Weights of a small transformer language model.
Size: 13 layers, width 640, 10 heads of 64, MLP 2560 GELU, vocabulary 50257.
Architecture: LayerNorm before each block, learned positions, biases, tied embeddings, attention and MLP in parallel.
Training: 769M tokens, 11730 steps.
Each number is 128 + 32 x the weight over its row's rms, rounded and kept within 0 to 255. Layers, rows and columns count from 0. Numbers have three digits each. The size before them is the row's rms in percent of the matrix's.

# v: layer 9 attention value, 640x640, rms 0.0424, rows 517-563, columns 384-447
# o: layer 9 attention output (transposed), 640x640, rms 0.0364, rows 517-562, columns 384-447
v517 113:109070132133085135170135133118161139152152129131134146143172138123146110141126105138150067114087109085183129120122089144177145108165194149182089100113129120107111117156135112150157153160177122
o517 116:161115118133153116125128180106095152176132097159107101085067154144143104132116156151137153167189106102089145151161107117172128012107095167112170119100132102162118080179114132118147084151134069
v518 118:118151114144162126119127111179121172142125163140133145134101126137097093145247128169127124101137153095176127103150121129153068151119164112076175118136129175162164121160073154104150141139162153
o518 122:098070137163142090087060142120209133108080148106164109175115135086157159119157152113126119086115134081167116131174114150106168139142089120111139124118081071107113100151095128104103123119155079
v519 120:147120155173104105087119116099117087138114167084194146166096130090131136168116103136115123099151166139124138160139142130111147194096122167165128098085101138117128130197186122103091128134153136
o519 131:085103150131214131133120140131093172174124053069165080142128149190100122138151134124111095081123128123119077135157074126155133151203171116173110106114124172128172126178141128039138131078114115
v520 114:136119108148112180141223133086130095109169121138157147153170142057136127126159143131118117133113149109108133115154170127150078232084168104147100195151121133158151139077074174196151202120135178
o520 120:090128169159137111116172033194150098090159168138119109147110132057160122130125123053143105090142131144166078158146102121157152176098116111192124115125145118110072180150133108076104097090111129
v521 115:091165201103123175170152125118124114055150135131094105129159147142128091093181141177123099114087106102174129112155106147172135127114124123117182104110102170089154130173129149119204143154111063
o521 118:101109115157102118163119133177102140090134161187150140172093144120148130061152114140125124089171081104140082136103104114165111162140071185110147123122080130114117171132143090065113075146090078
v522 117:146190078108137111131148124164139097114124162041141110154054112159106149075068133100142158102103119112083169146073114124112174124123115133116165139185124122094140086154183090147137141131139079
o522 122:070116168097090101102115168128108159122134069109137161152122175117118162152125086079163142089152111120138188141059092139110125121112179053097153135111108138093144140138100175156189138129125114
v523 112:111070099096117159072097161219122143110166081176109163118092122187165160137120115124118122083116107126135120142105112120126193084110135140185121139118108124102170125149153103105065093145081100
o523 116:175104132181119108134109152105120191227094216086134117096128086113136182085093124136125164114109142151121186130135121187073130102144141107127095113108178099121204070156125137118189109196080133
v524 117:090115132190085090158166143175124144093077176122119127137146106158105090091146090081140079117176128120147099110164134174117158198111093099107144155176137148082135052122088163181125152130127088
o524 123:095108202142149122147116193214128182132098082139144108044125122163170073065087146080120087077131089129117086126154158155123166097188125110067091096098068130118207107144042108134151107132148170
v525 112:101113162159099092149122135192149129125145140128184064146117130093118112131116130112119043104102144101052127077142128114127140109091093097116131198131124159137090101091135171088143125135141109
o525 120:104138149143103108104104100149179173170139058126109166129129105069104090135119145177147113190119105083136147149124054138104119150130149123166139127147128123140124117135119060115166175082123104
v526 117:157152144100094194137131133133136120104134077132108089120149153102167097157126114130159107067124150136165152105107096108148204126107130107132104142173067139097069077087083104138135146134201156
o526 118:114169173100097084113151202136129152081102144128155108119154124133123057147201122151127105142117108136110088114143134092114108131135105119124174171078112117071152117141108133131139136145146132
v527 124:144156089045110157108082155196163104092153121073159137076120137137059142097150177215154082087081168127152122127136090113130197053129157125102137106115102137132142157176126167094167159157118079
o527 128:171133071159162147129129084168146110141080120189133109115114123048182114127131188112126176132179151166165145083159155099140165086181110181119136089119126152096122169138127148070180121131119078
v528 118:102126057147130094153143100126118102171135106068171119103105153138092110122088103121102123126132147134120160104085148102068153174086101123098224103161150129100147169200118125129115164136152119
o528 123:111177129116164143143117075113183164175152093142084109141112139109082128184202139075120191195171125070123159111123079104121149126088140136105125137094111167148112138112182165132150158113121118
v529 114:069074036151129178139173104091179115091173152146108146160084101134123134111145187087077094153160073102151203134121116135116156140086092210100114141160133141117056129134082127158125038126109146
o529 116:125172152091114078083167120082121128144099066152125079104114168173130055100150112154133208060173152145086133132171159196157121070087103057102158149089093125163190173063209119118155131108134099
v530 121:132135071143163115111146112144191139124172178184102124105119089207121143095101113111153121142080172192124175133123173141106113128125181125138098107126103155145193127191080118119096144173131189
o530 128:089144111160117136143120135082117130171164134189080176140146157139104086137076151105126094134066090171147149125123190186124181066155113078188088103109205147174161123133155108141055116141173125
v531 116:133186151128149123136086189117082129152133156085101139144243152121134107104162115106123202120136096132148113128121144141098101168139108096137117073167133162074126111107122126113117158157164123
o531 122:109128200089112141084192107145146130092164138111097102145122132153100118113152133162102133168114123165125118147117088175122155156125156134107100127177143165083098171160096139143131143143126200
v532 120:071140128095131100131139140161086174073108156118195099125089137109124158126159134122112097119102150162148128110130106141153140117158143080129121092115162113136122194075190106173159158144160123
o532 125:110133093104067108129100183197131158154203098117175132054085113129102182082114117104107117052088098131105089114176128110147151148174192080131129147136118151110113209101105113156189093110140185
v533 118:142111167144164106191130133165124115116086107119074116097158083191119129159146124161141073118111119145160126122141171142141139093123139098106202092108176137142176102151114122070078107141136104
o533 121:141129104147180166111108107141194155155134120127081178091153205141091134124147064111094076126119176070134153140132111093089112154155126134101159134125098135133167143193105092147131129113153136
v534 120:117191143101177109117157119117131155102219131080132170106116122132089150152071123136145035129133146144054164109110131135123087149182147095162080068131126145138105144075093084189099099143112160
o534 126:069170119178121184137109128115155135090151113164100074205106097108137085124099103115125111102095116140150135122076126098157131150153137153127129124115119169189147175098107118132118152089149123
v535 117:139062228117129170180103161113096164099118152114109140123108140092142146116124137147148125118144077098137175133164117106123121146151172142192168131075144100144128074057118094146109147163088176
o535 121:059134119151102166129084127120189160110124196185130122138132115168073125127176080173128182070147126110121106140104156156116120104134143097054159098092133184155127140074089111152098112095154086
v536 122:105138097130119134133163135127109123110147212112067112132094075125142092169099150195127054118113150115138122106105186123104119131173157169092113123137143083137092205128123096093116113125163150
o536 127:166124091141158151099143149139100119134113134192129139128179106164109034078106132165147158124093129103144120131137139148131125093093120121080169197067133180101158139149190145134141145144091113
v537 123:136171146117190138148161072181132117163147158084129185185162117063145135155126095140169093129129180156104168177099126061150119136156109135126153138120155052097082153090159150112173091136102093
o537 128:149124096154122133166121101153093114120102111069142128085162154112082087142105106126180128124092188087112157131129138124121151117098114144114130185159125071099114149116114144132176139129118177
v538 114:036102106199082148087133155096105149152127161109126091175124083188130109118110180105116144101221139120122101138179080104167122138126103155110167225105177156098150100134108143146110138123134160
o538 122:080139168097136116146139112142085105112129172168143093108135114131160122141146184117087084163134131114129114131210119145110150170059112125147082129164168150114123108087124108153071130130095083
v539 115:122164124148139115121147123123130139106139078130204131178177111125162117099146105142132145114059157135129114147149208108106133127167107180197093130133087157148144175081113199107185151133139112
o539 117:172092153147141110141095060118166175166156129104104084094084103103125131153125200092114130174096163117153135107120105121124124111141101125146099106138174070145089167145167165107143128105103109
v540 114:148132017086130097171164089124146141091109110170052104151106141133094160165174148102071158149069114152090163152128089126134124173136110152125125122142156108168150042167072120142132204138053147
o540 120:124116103106116100078119127157120128152136116123152114157113092127139149141130134107177128140164089146135124115092145057102158117092119041135128089122145173126119094120164096146113125085097127
v541 120:131073113148157139125084131135170132154058121193156115142132128118150124182141125113145118121163125129120093166094107091154115124178135129118134157150091103084131164215194116132162098115125101
o541 127:129043149095098117087109147114097105105089127130187160134110108121178163142090141120135082141111123130141117137090146156143137120158131223152138087094109128113124101169085142134142121138171142
v542 114:173164160107163163186177169149131168118158160113120131131151150077113100119138172136131175075076165126176127134123073159113117125143107105053175086155066135135123101115109105081119158158185145
o542 119:078155077123161161181175166079107048058134150099168150118156120147189171180222114128142065208137100151099139108148110208136070127084131122135153160077111150084117108082129126134133119132171106
v543 116:137097107163144127119132103129096134085156224140123099157109120115090097100143220088100181132120178113179124129096125116148128178135071144055104164127107119167157156052125136189116147120131131
o543 118:076132122102072125141120084176128104112100038109164143157143122096186147168087126062135117085201084148092116120161177168099151095131144090101136131082131161167089122127067147153170128116096145
v544 114:121109135094154078167132093116145094067140143177123114130123163189132131139117093166115131142160131170127143147125134122112066141149150138116106158119173135130104170132082148126106077159081188
o544 119:132126117133128111125223147086122130124120093152102121168050117092142098112104163159132130131136125116132177133088178155121153076120144132105108097116110116116171115156174154100116088242157159
v545 113:184166057116137107173146095053230127163196097122106126142155088127063135117181112131134099145082164191196152124132129110109144151134148150154065131160090126142165117173101091161131163124091100
o545 119:111139139110129136099153107188165105161068110140118140130088131100119097195184107112099104112133086124167098110130147118128152136052115070160178194173170084142102068147186135111112134139138156
v546 115:097146142113099124124117113068144144151164109139096079135125064204122161145115137123124092160131146160107181113121126102129123128127138126087104087143089110205145158151158167136138071124133117
o546 118:110121137116121067122079143117167149100143086132093143145156128119078142089136081150195139073133113136155144157097178066109093145095191112121134163076111119107139108132142113142126143079175142
v547 120:149144129125093102137177126105162103167146086056172128126122092099183128120177186144086133127085153183118144150083109166169159108153125134039208116171172088141147094097114070124093122119151117
o547 124:167199053054140127161077099194139176140114069099113144124200153169127149127108119078149190171084127092066111109129190145170135105119115111169127105153102123110119169115178105163153103108153143
v548 122:171104160127121122163083174123126117146214141128091119130147173126141124071122097153126078118125150075143168077102110153065162106116172103161095135117110115168105116140113153157086128162076157
o548 125:108178162143130137073138091096098170087101113163170120095095158076097090105118137110143111117167127145125110136120101159116078157111146154115102153110184146179116119171103087097115100106133109
v549 115:136111126116129123172122167069162123066072073168115090134091171082120155164119103125146143098138159146185107123123154149162132151114143166157080121142145144083157070122032118140150130121105149
o549 122:098159162144121137110162160160117165126132141118096098141076153166064168171142134118179162109067031170044089117203167134072080147118140105078153117143137122168179137080124112183050080136108093
v550 118:126096149122117165128159099140130139128136145085133154157123190132119120136112142151096107140145141171099150106140102096119146180175118126072187045129135126097118154179176100155148168117059078
o550 121:132067113168116138091137124147160148156107138110131172120154084144160131124138128172077177104114145123172144145092136139106070126147148102103147118057151107129147112074102177141165147117135120
v551 111:104095128117067092122116151160115128070152122166164111147105150066126138140186123141143148126118113100122128112118114158170168184093092122112115067112087126151168058138141118126107129146148101
o551 116:078134091134115108157068090181097133123137096138114170152153165102153141107097109083112123078132129151135118113141145111129134154136118157074130101127205126130096119110161147085107103135128096
v552 110:105113121177151134098113097114129154103100114127075038151114136102157069132161110111095127129177138138140174139163131161122130127135169135134144156142151190157086134109127154120126164142154104
o552 116:092096141140178165171127174142126162143097132124211114096140129148075108159165177104135074091063096125119148115162093137088101126094130104174091154064091092173119071119110068097105095166134166
v553 114:074197085114089149133134109144130136115152079096165099137091077157128186100075131153093081125127087100096112093156094124125124111122137178094193143164112138143134129060147135112098123132136141
o553 118:099170108140143112120079087104100091108173150201133147128190106102131097104153133132130147139133136099116151114157137122093133118185098137156116073136135134170128193101119105155159179097179145
v554 109:129130153130146108076161120158143109176072107178109151165111175098169124146087128113136086135116131107104082101156135115120134157110194130212142118086155129155035088227124101123099176131155159
o554 117:099132126172061078073135152098117160082041127178089143151149125114120135074105163174122179113170158145156161124159118071106087143156105124099140099103094092151160087149112126174132079160111122
v555 122:108087138062139148144151090143115097122122068109126159139148179121087090110127112126081122127150064181174157117109113132183133144131136165119141146066152089115125198138081020114139093145146156
o555 127:151098051139124100068186108127113131140191184144140117188115092072164099176135122139104154163171159129160162159141119235117095117114089085121199138168139105117101134077203134119169114134159134
v556 114:156104125138166149063106175168146106094144060139061132098106105178166121124105128173110143069125136139085119141120227159111144117142097142157134135131061118122166141123151140158059157120147083
o556 117:172123145112140129063141099106141125131160134081119154158147146152040114078125060117108119124120148158128086140139138134123160118142125095074116107169202161135128178167141131097181173155152119
v557 118:153233152150130174179151126186104125151114149152139124134148154130130115116190111139145168151180151117093138177096098191128080142127133093087098089112108125087176158184134148102094070127144160
o557 124:089134154108171134186144072066106110122096146139115129049108162100112171163123111118122144115082142120132151091093136171122106080136173212139102131117164134121106152148129183107155129134190108
v558 109:151137118193110106111193106087193140122178079156157176164165129100136105118142171103127106140126143166132152134106142115188104115094144124120129122111122101149120138034151120099104122135101178
o558 114:108169135058113081144124156140142131166146106120102123116149135077134199117092117161158172118088153145077112154185141139121147133146149059174122120111123131141098121091136101175117162119114151
v559 115:096168142139158108149118092155148165145151128154133149120092133101166101161098117146147166118122178099098118139113162176149106131100178098152159201157193167132178125131163121098078118114039118
o559 123:129128112153050117138152092178144066150094136130168119056087121132140100122086120086179120132102121103129150088142181173117119094150124069158137168140133147152129130123148120088158145134103107
v560 117:099149147160143110169101113052107153103085090126094160137071119090105082069096065150136129138084084079155149115064117106096129140069157087134184151138170166144089133113118110115113137140168166
o560 125:153123144165122112144147096084128077166118132160119169150129171103081092120078151101127087149126145100156181120088096207110102150157111161092144159094085183174106073092117060087110148095155106
v561 118:108120120118154149176112153100165100188116196066110125099126051121127125128157127073161126128124124086193115108093105136119165123083087058143169114070124119141144136169159196132124139124162084
o561 119:120101126114116174122104161110122124150116101066084162109177125149155123120153059108109057114105126129141148133150052144096120160102142127114118141120123146107152157169127110088078158069207089
v562 111:077200098158124067157151102157083100089113152130137130115101120099113134152135150149106106130103145101120120105103151103144088135114128116109121158126131168135172115171132116108149169104110127
o562 118:126164108122135144118116133187155107183146063116117139123151166140118141112114177169142173089114116096141133165123189083119131111153118106110170176158105158126116072130200112077108124173157160
v563 115:143174110127116090166157158142092145142140143086138118143061113110144115155125145164125099107122221128127117159106127123116090113079139120185075135113090175182092148110149126045140175112124113